Weights of a small transformer language model.
Size: 14 layers, MLP 384 tanh GELU, vocabulary 3548, 3.27M parameters.
Each number is 128 + 24 x the weight over its row's rms, rounded and kept within 0 to 255. Layers, rows and columns count from 0. Numbers have three digits each. The size before them is the row's rms in percent of the matrix's.

# layer 6 attention query, 192x128, rms 0.191, rows 118-127, columns 64-127
095:136123126081141120167157105153140184153150143154138135146132118120169136141147132097101082148141139116147117139128116168144144149100084177098134126185165127129112137164138122124127123141190132
099:171112151119148129089111108133118151125131124174156132115172121119143118101151163075120139187100123145107118152132206125111124142150116090126155127128138144137116136105144137105184173112140155
091:151093201131149136086151094160108136136117155112139096120125105120119060138087113112147135106134140157145117116134098173107105151129132106080154153122125144138112143110130133138147154145094125
096:101121147121137161131085183169132122192060108129101166165126154087122122151154097123124144093144131110151090161131125148131138099119132085156142120119125121114173151185092096131125143108172119
095:161111113116134133129124163074129105178155113119111129126111096126102123104157104106170143104155143102139116145093096117120107099121109153121137150089125143141115180180131156109143107099090160
101:104116126141115119129172107117107128095114122130154101135171119152122097109151148129109194176145127151132135120110124090079130085140144139140100139135103135112119072113147124116159172114137154
092:174127089134152122173113100165138151109073152114157153145156123166129152104132111140146133137131127155123151145165129136140107175143125152110114107075135125165114089132121124120180132146125132
098:106167102095130154136148198133115148141141118147132152108115097111151168141098115119122146123134163124146158124151131102090147121094137155134088099117118108101130111120131124127103149131074131
101:144141106116103115134167102146144138134144138154157133098118130128108096112102115145089115102151138095174162128107081143113123162117122140152123127128085189128077145141116090170080121093062176
096:141184123171141115134130126137132103142116141126118106135130131129120096164103139130110117119127132122091084120158128142174168134140167106162122130132146107159119154130124173154142118104119136
# layer 6 attention key, 192x128, rms 0.176, rows 118-127, columns 64-127
104:152114131124113120144139123128090197110122134154194107093156148148108130116105129141125112067096090112143086150115168114155119104160077155131140102144117122124101113141155078140150133128139111
101:123085126124163111088149095141178129105092139191117136117146139099137093085131137120079128115150144191137156165083149111140132139118088136121146160124145125143163120128113129143120137134128170
096:094114123126096109123147172123093121117118130163163118124139155156115114131082131119141122143145116107132163151105103080144122129174112081122102140150132191139116129094118152117155162130115138
108:148133164081132121081122132146090122152149120153138177123116127150116086161125095104130132097139170109103138118096136106086149141099121104180087129157144111136187121134104077136136126151137097
100:133133143081142117144120113148126143154173120130143135106125140141117161110123091128141130153112108122157173147080117150109133117104131159040121122108137111156142068089150130142136106093109126
109:135108108122146156108205083118121132075158159125142088161149112129142144125155161172113109149118133146143101137145127159133100090147120107119111143095157114155155097142141142111150130140085121
094:099130101100112093127086103136165137125131123091133137091128121126129135097130103145149101164110158199170146123155134110171107122104116104128136154116130097126144108130122126145121100129137138
110:100130138090109157121154167152151122112173119155116139132125123108157123173163130128112094123123131141146110140108183104117141098102125133122124085123120109131106154126136170114121127142137129
102:116120160147111111110090171128125109148129146137158099122122160164167137090142117127161130146128126119148138106147139165123135117100078161137183108121084132134084123118118125158122074105106116
106:135130086140131153088142164144121120133093115077113139136110131112147126146137125126103141112101121147093126117144123120090164176143135126131125127173146139106154105134115143121126126146153136
# layer 6 attention value, 192x128, rms 0.201, rows 96-107, columns 64-127
111:162129127114129125140134144194130157118146066122118096133115097101131148139150132088116135111129147118120144107132155095072164108102139148112125127076166138111137154109146124135144147080113158
107:122125108165112142167138091152130144130114163123148138148140133108101142130115134118129160173121074087102143122167143141161131122148057162154125087146080133154101108112136142107137115128119153
096:160123092109107104130111112080184110111143102140166149109132131110098105163096052130147136131130127121129120137124106094131129119120120100143148136157155128118128114115143171163198139113113147
106:157126108093136177119156115118127115147170190145160061107160159143102129105151141122170093148158121111098077125146123106114127135122145127128105111094151103143139146117121136128130133123172132
101:089121139152091132131114157128151137113102102131099164150131116110118155118136180141144148055118123110153134104144095113112131118152129146130081132103135176121121150115096136085135136108105129
106:141083177126142124112135166145105082121102160097096147131087136142118076146102158137114114088117118126141116106104104110132110140144134069169134124157128139111113114118104127135153156144133112
104:146123108130124136104081122096136101142073155120119113160147155127132083147109117148114153127173163114140097145102111106165128155132112101103136120096115144143127124093139142139143121118129139
106:110144140133153121148105096117128103115161120122121101121117136180183086124123101111078132117153101082130105157128159130116162109125141100122117128099119134109103149123143146106141095167155133
109:120116132115118112124084112144129124114129171119148096130114116078114083148141131164155119150127112138136146090096095142102093144131122182154142120149097082136134162156121151161151097132112134
101:114156139143185149179114129131113116151081185112106126134171101152116129151168116089145143112122143135138105126111083111146149158121104136098101123153178127124138100132138132103134090122159113
098:104125118134127106133129129142128129109157154115130133124112094142126096161102171193159133093081142099108127132089118141141128191131145136180157124140148139182137142133141088109103110109114117
112:056110128112149118128124166115135139108126112114138114144144172116203156115170140122146135097119125138112158143173159090120141109120123116131108120091144134135151136168134125101142143146137105
# layer 6 attention output (transposed), 192x128, rms 0.177, rows 96-106, columns 64-127
114:108116113059135137122105107088130118120132160123125166106164151144126105148128098081180082144136113141173139122140123153153097136080112132135098125116120151099115104113124105135119110129137104
095:092123135096109112170121170129121161156143133134101132141106127117117104137125115127105131126086152132153108163073104107119117148139164120136120160141171127075114145160114127117131119130105112
090:117132150156152178159121102157141131157132131072119142132152149124132110125125098105139114127129138124131128134157114101116166170134144161126094158116136117107155106162123113094127081128118124
108:097147130111127153126171159161126091141124078131100176144130074136152155157161140154109120114156137130121143102127093129114130128094101157126143111115137160098134141122121145112071147112124157
109:102130102105177144193114107131124153107103125122171112102124095170143119155128110099139095157170152139146127130127155107146113144140112132086171119140128150124107147130175080147144132140090145
105:140130121107148111102158080175117149141137137165164133116192163110117160137168112117140148139144156147121087145131171113132127109133124175135127091120162138118092123112133121140136120102130132
098:124086104116113120134168119139120108097177114099171135130129081115124128130131109167105090140135132162091141141162171134112151127144191127133063145132139092093108091110140138102151106146084116
101:161125113128160098124125140137154156121109127129121146141114144082134183126138143125103115134155150146105121138097068104135100161135145132114084138150157087154120112145117114152076173108130164
105:153117128152163105147184111076078107146082092162121156127116123162097149117111142159084146140118106122094094161132141154115183123167130110106127156118150123091117140155103125103155129142121090
093:114119097086122150113136153138117105153115079156114097127105141107107124139138185162119129155145104133071130126151124117137146117112080117164124085105114119127154143132121115133117178101096118
096:126103091133125128120133124123112106172074130099144146104116140119122123137116116097149128118174110161086132146141136119108140141129135126112141119133097104102099153116123157138161180151138116